Weights of a small transformer language model.
Architecture: LayerNorm before each block, no biases in attention or MLP, embeddings untied during training, value embeddings, learned residual scales, capped logits.
Training: a variant of Adam for these matrices, 136M tokens, 8418 steps.
Each number is 128 + 24 x the weight over its row's rms, rounded and kept within 0 to 255. Layers, rows and columns count from 0. Numbers have three digits each. The size before them is the row's rms in percent of the matrix's.

# q: layer 3 attention query, 64x64, rms 0.262, rows 0-31, columns 0-63
# k: layer 3 attention key, 64x64, rms 0.261, rows 0-31, columns 0-63
# v: layer 3 attention value, 64x64, rms 0.3, rows 0-14, columns 0-63
# o: layer 3 attention output (transposed), 64x64, rms 0.298, rows 0-13, columns 0-63
q0 115:093121145095137098152117154153089122146114135148121133161124130123139117143125093122115160171133161121143139173093196082125124108138163090129109158155123121140179154098128124144130107137102136
k0 093:135161139140124113172117165142128105127115125175111108118129137136169113146117122098135115135170152149125114121145160155084147100125075087095134095116133146145113132126150139080124128151085073
q1 081:090099095111144123142128095114099141136200180127124115110099146114117116139142084136115099124170095138131159114134142140110179129152151115155169099143110103150152116144108133143141091138122140
k1 095:136173123132131126163107158118154130132084139168129115118156081130143116128144135120130123096118157157147114139058142125083153083143147069144114129156119126163148145097122123123145103133120096
q2 075:096146130134145132148106138159177129152090091096152116133126077100098109127124121086135157128111191125150098140124133099113137092110116073137111133144082161128120132103135141143134120102109110
k2 070:117160127137129097155105182151140124126106134145110109137123102133125075127131123106137144111121178160120154097110168116079146101126128107127132121123169153165115156156142132103116091145081082
q3 140:080158113104127089158103168173076106160135135132120122164137110150135073123121079122155127135119176149142171138113149100143139097128124104116120151129140159150140133120123145124093111131109118
k3 124:081144111112144079161080166177114120135138138123124110126122097138119080129152105101159122110125185171118151119112151113104169106141112119119131138126149149163142148142140127146114090136120094
q4 112:083151094115168110137099156188112093168133139125116104136144114093109102092129081116141118142131182144130144129119158100130156074127122133134104132129147166141136130107126140143114096127128093
k4 157:083154098129146085161080172166115109131129142126118114123132106130120084125138103116144138101131194162128153113115150110106158105118123119129145133133155170170129129138149139159128091144122092
q5 144:118153105114100089180102173146071078151139143131122119170124130172145090135121086138137117124132161140154186132094133097163142108116124112141128154116142143141109108118134130146109113136131125
k5 063:119128111097132084153083164134084101114165131122129134123127124124138114128152100131117126112134125188143177091127152118106128126085119151142159123107121132131085133169161136193148131160130135
q6 108:128097096127126130140093099108125108145093143157131094136117152160124117164133128141091106098138133121191150116106130131150158096155125121189118169127129142134109086106151090174117126111149127
k6 160:128151096140078081171077139102118096144114136130099122154088140160149090155129099133129122090137128164166155115113116112160139146136112122170161121120151161139112085134132118150140124141123109
q7 148:080162097102188116137114147184127081149143135125154105130151101133116112129132119120142122131127176132113169138106144115105168074090130099123118155131146143145132132138140120163095116108123102
k7 112:097131133095225154081119115169151119113156127120155121108138129068121151102145149126124137134139140154099155143148146131068116108123121129106139141145139134118115159135143141130141104126106135
q8 089:119209108127100118159135118149117134126099152123113140159105090151137099142117108130133140116115093113096165182115153162136104158152108165093134097155117128085148120137155153142115124130121130
k8 092:100176139130072124172160151127096109150128127111117096136098136164110102146140114118152095146111122106108138179122136140128095129144091157141096152137121145107140129078131144145176110102134158
q9 092:109132138169130151130082104115127089107145159163118131121129112102108122150132098147125125088112128105155137167137149148121113152165114122163166154153102121122128139136067087164084120129137170
k9 080:151131145142099129105114105168127093134123106116104129096141137118117159157122121102132114108091124159171134143132180121129130118183088135184157132125128149112102156126083082094097125126108139
q10 099:157098085128149140122120133084116103123101122150098120119128116103147123161157145109074152134170105127109105130131141182172149130151125122129113150154125133173128071134099150158125159112156123
k10 091:167094086136152097139104101117139136136142095150109133142108119134132123152115125140126157162141108131126130156114143115173126115172089113133118142166132159148151045130079164112102141122130121
q11 075:104124131126139095147169105134129130131110089143063111140120095135106135156081162125143122161188156124104151125136098147150140124113091130103105140125149098119089100113111184121134146145135132
k11 081:111135132134103089169155070142131146143137121161121117134089074143139105161107134156151120147168156082154116124118138165100142105101130101103115134160123096156117082134121149151106145132140132
q12 101:145121155137144089148127121111174158134146119122082109121119089134099125135106124140099112109102136122141168136137168148134129116127113053143131137110097063109127149116150105118161132089152155
k12 090:136160157152147085142124105127176140147181121113106140145121107150114100136111113142081074138129106159141151133136143149096107132118142101165158082102077105108124113121124138108122154110129099
q13 088:119130104109108121116150137126111129135124148116105158124146167128152157165135108134126101117121103112058151133103113073153155168117140147122139145145092123143141089126173163128162115169111085
k13 105:104128106140100148140158133109147122128129157133087148156160131138138112150139119139133090114130119060123129111088147089145146119103149133088111133174171098159167102089133121138147105175135135
q14 086:130096132123116147111100106136081127099152150100149105134133130093115137066118159131155141124108156132139080149127116147134134103098130147148131141117193096172140132121097150131153103180111119
k14 114:126084134084154130082091107153095107144144146135150134122149128097114162107113142154160136137124117163149071154142103164148118117164130115160123119111140087164142130160082139153136140133124109
q15 073:139141116122123142111157146090156119124115122127148102127140092112102109139125174151100125143128165100157123128112119098111102105086135081147096194149097111159058128137137136136147146119108131
k15 087:146163121141127141116129133085165140112120128140113139151140120184115129156149159130118089131126132133149129107123119095076110084079134131114115163116129129148093100151152168097077141136091092
q16 092:116093104098120116124135150092110132114123147147170150150147143142114125134137107160127114110123120135146109093156060121167167156139150133081135116119155104151119146152115174102085174104137126
k16 086:127105105115115129138117144144122141121099178132161137134121119126134105102115141191118116142135135124156121107125085085163141153161141105116126144156125085119176103137093166112060145119149151
q17 092:108107125122116116110133130136144207107116107121097095122116098119123126098129146119115149144114130161173141104095182152146123129181134090141122147147099140127167139123105129092179131117113104
k17 111:133103125110149117142155136121107153127150102137144131104118111127136115138149155106121120156118108186150097121104123183136139115146140103133147063111109165129159107156123140127182143099112063
q18 109:104121094128135129141139113155135141139115146101087151124170125135087116146115105128089121111145152127106117099133157174134157167160141115099108120162113162146114081087095167114161136093109151
k18 100:097106113118135135163124089181116124133110155107128133121128134113088128137137110144150109142172137114130072114112159155132162143169150128154099121148108177146115064099110144138159153103126120
q19 098:123127153118122140137104116141132102120113152101190159107076158133134117145097114139157148121118099163134141143106121163096139144147098127113122097100183118144185142132085132144103113167129149
k19 100:123116152097148119121102130153086109108134115095173122087099151156117142143096111153141152159127099142137137148122116190150150147167112096137095109108168109138138144146106100160132134110145174
q20 092:125154097098125138091159129118107122100119118139145114105163086126145110111145163141133122112135168125192130124109130119110096129119123119119115170167083115170118149177122174137100171129129107
k20 095:149136099113117151117161143117128145075143133130116113081161125143151093125154182121158087121113154156161119131125102116120129093127093129101091146146122155146179112160163143088099127133121133
q21 092:154103131101114126137138132090160128129149145145119132138147118149130123145150089173109116150166143086125141164119136148133189176178094112133132081112088095107114125135093127127092125145114119
k21 083:130111124111102117162127122114122139138160153139146136072105108142121164155137133147104122137148102099171125186102174107122169132154106111144137095114059119132108118141122144127075131140120121
q22 087:127171162168102091141127142144103141146162116148067136139113154117086152110111119128167154106123106131095122144132120126124079099087148131115151100145122099085136128097153090132153129138150134
k22 085:122143151156079114141146147149150155163126109108108144166133136121091104130096115134138125122129147140095151115132134123105075109095136113133137126132091085092111142128114107142209100140160150
q23 104:161128096127138135129109121137108155115135132107060101179109096117156126130117121105132125111105127112098142174142182118146102127178114173107134134122118145114154140134162177121141109141163104
k23 106:148143128136122149117127115143113104153152159137102110164131106127158133135122106100126081148085127127114118183125153143131111128147114190107125107133115137147169117080108138143120158126157055
q24 087:161145116125141153120146134131089138119172112082110136158148098094164133135091139109094108106171145145163162135108131140142110131111106130174166160090115148086122140146154126151101142106099123
k24 079:169108134122104139144132129137147119123173132133136133163128081116146131155118100105120144078103148112147143137129145172109116137106092170128176128090163162118155136123143090139154147086081129
q25 088:135104070111122162113095126114083088113119128125129136148119133086148132154137144110094160154131088166099071128097097136142124140145152134136177151172126127122131108123101132161144134155139114
k25 077:157083067124133128120095129105096141130119119115127146141115122118111167151126141111147173148124128138117121139096130106187114113158122145129182177174161116157134101128093124129155134125122164
q26 086:135111101158124120140116129110107115170173129114127149113106166153117113152167119089135148133144131148043123163132142161149148134113132154095108117098156154109134140118133163135090127086105132
k26 086:117115136119114156137119108165115083210137128126131137092138147114124099138121123129105167108166111122065126148120153127103084168170161123094136133124146151109121127094112123140138139120134103
q27 109:118126138115154133134112143122130171126078144153178100131079134107159105134129088131168125141121099127119122150128131122138135125141116141107086095108149120157154127153119160124042142159141151
k27 104:134130156114155146127136154143141114128118106169187099111081138140168089116138094131140119159109094131126104136135103172118141106148115098110087089125141143135164113125106151148062135123140132
q28 091:130128112114106124149115126131140131116111164105106141132149087059146136116159137132110140154135113101129108160143143123098091170180130106138146098150128120101167098105087092157106111130168151
k28 097:123108099100121102168126120131139150133140096139168161097100117075117199124155135108146137143145102112146090161121135131134108100135086127163152133101098139139106123138106125172116142093133148
q29 096:104171156165091089146170136142088093112136173151128142116098112114144109093096116115115151146159114099095148112148135129148131138109110158138125131108100191100153137121138112123136109165123122
k29 092:082146150150085091124174151126102094124121136160116128145121153097098108098104147138134165181139118113124101128114179134097118125129139140138106166107129145110136165105094128152150093151129153
q30 099:102137146113131127151125096115190146154086167118126160106152119162094130158147097134132092118125148106087140143148143127124123172157143114102129092134148150137114120083079146148106105118120160
k30 087:094146126135132148168146101149151125145097139125116131089111107158106124157161099133140082104157137072117123137131152150166158140138153106140110151098128142148067136098134104162081128133120135
q31 108:120123146110131135132113153132150169119148118113159101139116155079134138171137094114139156162111116106075068160114125092115137136131155109137138145148109120136144170117124098111116105196116119
k31 103:160103153131162134111129142122126136134128111142167129137093154127135174136159119084134133126130105141115098152101158106090124103117149119091174153146103097163098163094134122142113150148087075
v0 104:127146100175154135117130132122142128125114127127103111116154156137133141135130157167072128160122128105171136138081102100125131117152148074158147140176095134136096144085106077140102131114133104
o0 119:073145137096102117116140130152161164181115117137120144143098109109136112122158074112164086106117148117131109146148150110099083141121158159107153157138118123115152105133168148136139126149089124
v1 097:117135103128114142142119140164148135118127091137113158121132164130127122152117133168114105135078108142110158144111124071141142136119121130155086184159137179092125168132133163084151142143100151
o1 106:106151113144142139131160099130152140150170134131138117091134084134091117151149129105090110138139150099098143106126151120107148113151156102136183082142092088126129137083164143162097135138148106
v2 086:137146152159104113148152135163128107111122116093111131164158111117115121116096106082191139128118119136071128113123111135146159111129141118141101101131157114109095163143075145112132071151115125
o2 099:144099092125166149135091148127123118084130154126148101125148160111157133095137123103106151142093127125151126146143122090175154098117084128147106082145133137131162084114109123156105156166158135
v3 099:087131102143155125125136121137124110107113139132141141148167136101187116168147148142115180138145119134149139154121131125133080125111117129084186141148100124137121113105082113158144146066140110
o3 096:090147120130171158128127090170158150139093106140150143146124089156108158137122121103164124113094139101132098142139170142107098110108131122122085185107096161110122128168116120131150101119130112
v4 093:114135094142154144126117121086124134098101093112179086128129125117142137169132147147100124144149154127186139140130116145098084116135142103132105169124083124133112089089157094144164153120140123
o4 101:103125135114102110134179123153184131202106147160129135127102115097132119126142089141170096140107108115119130131123164124130110144111147148102166156114114137164122151129116103095130089087134122
v5 087:102127126121141129066133149064151158132127115170119123111126128104123113148126136139119126116163129148130142082130111153148091169134089158128120178111097147111135143152144108128140146101187098
o5 098:111127175145086129165120114129131144129114123107137178100098109167147106182111135154114131142164084107102118102142125125127165151138124115139142144118075114152135139160162121105134134084089119
v6 101:103106098097148129108120084133170116121105114124132155120157112150115121173118138167108112125128134158127124158170133151112080132127163107080171143089137158138127127167134107165157158139137103
o6 078:136141134157159144088165126114118134130126107135157148123127126105095181169153148154115135155157083074121120107114139131128126127125166145096140109102066103101126152123138107090168102121130134
v7 097:151090165122109124118102131079140152095157153122120125144116149121123152096166109083181123145154114116114102150132136135086157123147105108094150146091156170142123115120138172143087141123134113
o7 083:166109111121092123133185158095091114114153134108099120125096137157157145116092163153130110106105114136132093100129090150144139163138105161144112129124146092113125081144129141141113151116154177
v8 097:122192110148084117159119162141115123154134168133109117166114132117123104097125112140120118152118163153114128112085130097155168078075123097138104125110122116130126146107138149127086135157115157
o8 070:085127143121154122114112111199125087166094141127115131137172100121116111136116127097123129126098169151080145127145163116106156132111138122147087142147163132160120180144130106137118100143109122
v9 089:169163106153136144109132148084164113123105137110137069134118153082142144121129137112097102117133123125132109149114120138160136086140135090134068136152151132151108167153088173122142134129109149
o9 100:109141128119092127153135144168105128147156142128086118156088114145094139123117103134183093155103159127130135105136118122156176152109096159114156126131137146112143102066094120143120126144101167
v10 087:122124119155128162105122124111141099105079143126134195140164109139152115129168117129146136118124113179095127099141145137124176105103147110147148129148124142126171140173082141125129102112176129
o10 097:123117135149139155131126147099109094082086106107205121117164098136115138167139124112107125166156113104142099120153109127162113157106138158123113094096116152145121144144110095147115146168131117
v11 108:146104123117142129143105131108116146137138147144104150130101133126088147076137137113098129135109142091128146099066093093134163120128116126207138137151130153128141146155133173081152136142137148
o11 080:108135156151077094138139150100109092144140094124142126112142108177135097136150161129177117134113127122135133116143131138100123135157147105110138111132174103112090146128164123161052121142103125
v12 080:160179115174111108137136145117122091125137111131114124108135099156149122090104106159131105124133136124100137137121158154127169088116177091140095100164162135120104148127106146113128123177118082
o12 080:058108113147153134111104137176082121123128162078111123155148157094087123141161117109107122123123135137088137135145134088160135138100122142146132137147162125112138144119133117171131105168140160
v13 098:167120117097144152142118144129114145109104125138133102174092139105151146111173142132137165150114141074102095082081140102105121136149133129168117123143136139148108095092150139083108104151105118
o13 095:114101120112099127120176149101125138144161112158096103099117125147159117119123118128156129091092153170176132154171109135101120109134114112086155169135143106130159129128075137156109122096142146
v14 087:141128128101094146127139131152155117127133175096115147128160120167098101114123115120185146087111121161101088137141103150114171141103136092139146131119129108149168142159097106152146082154124152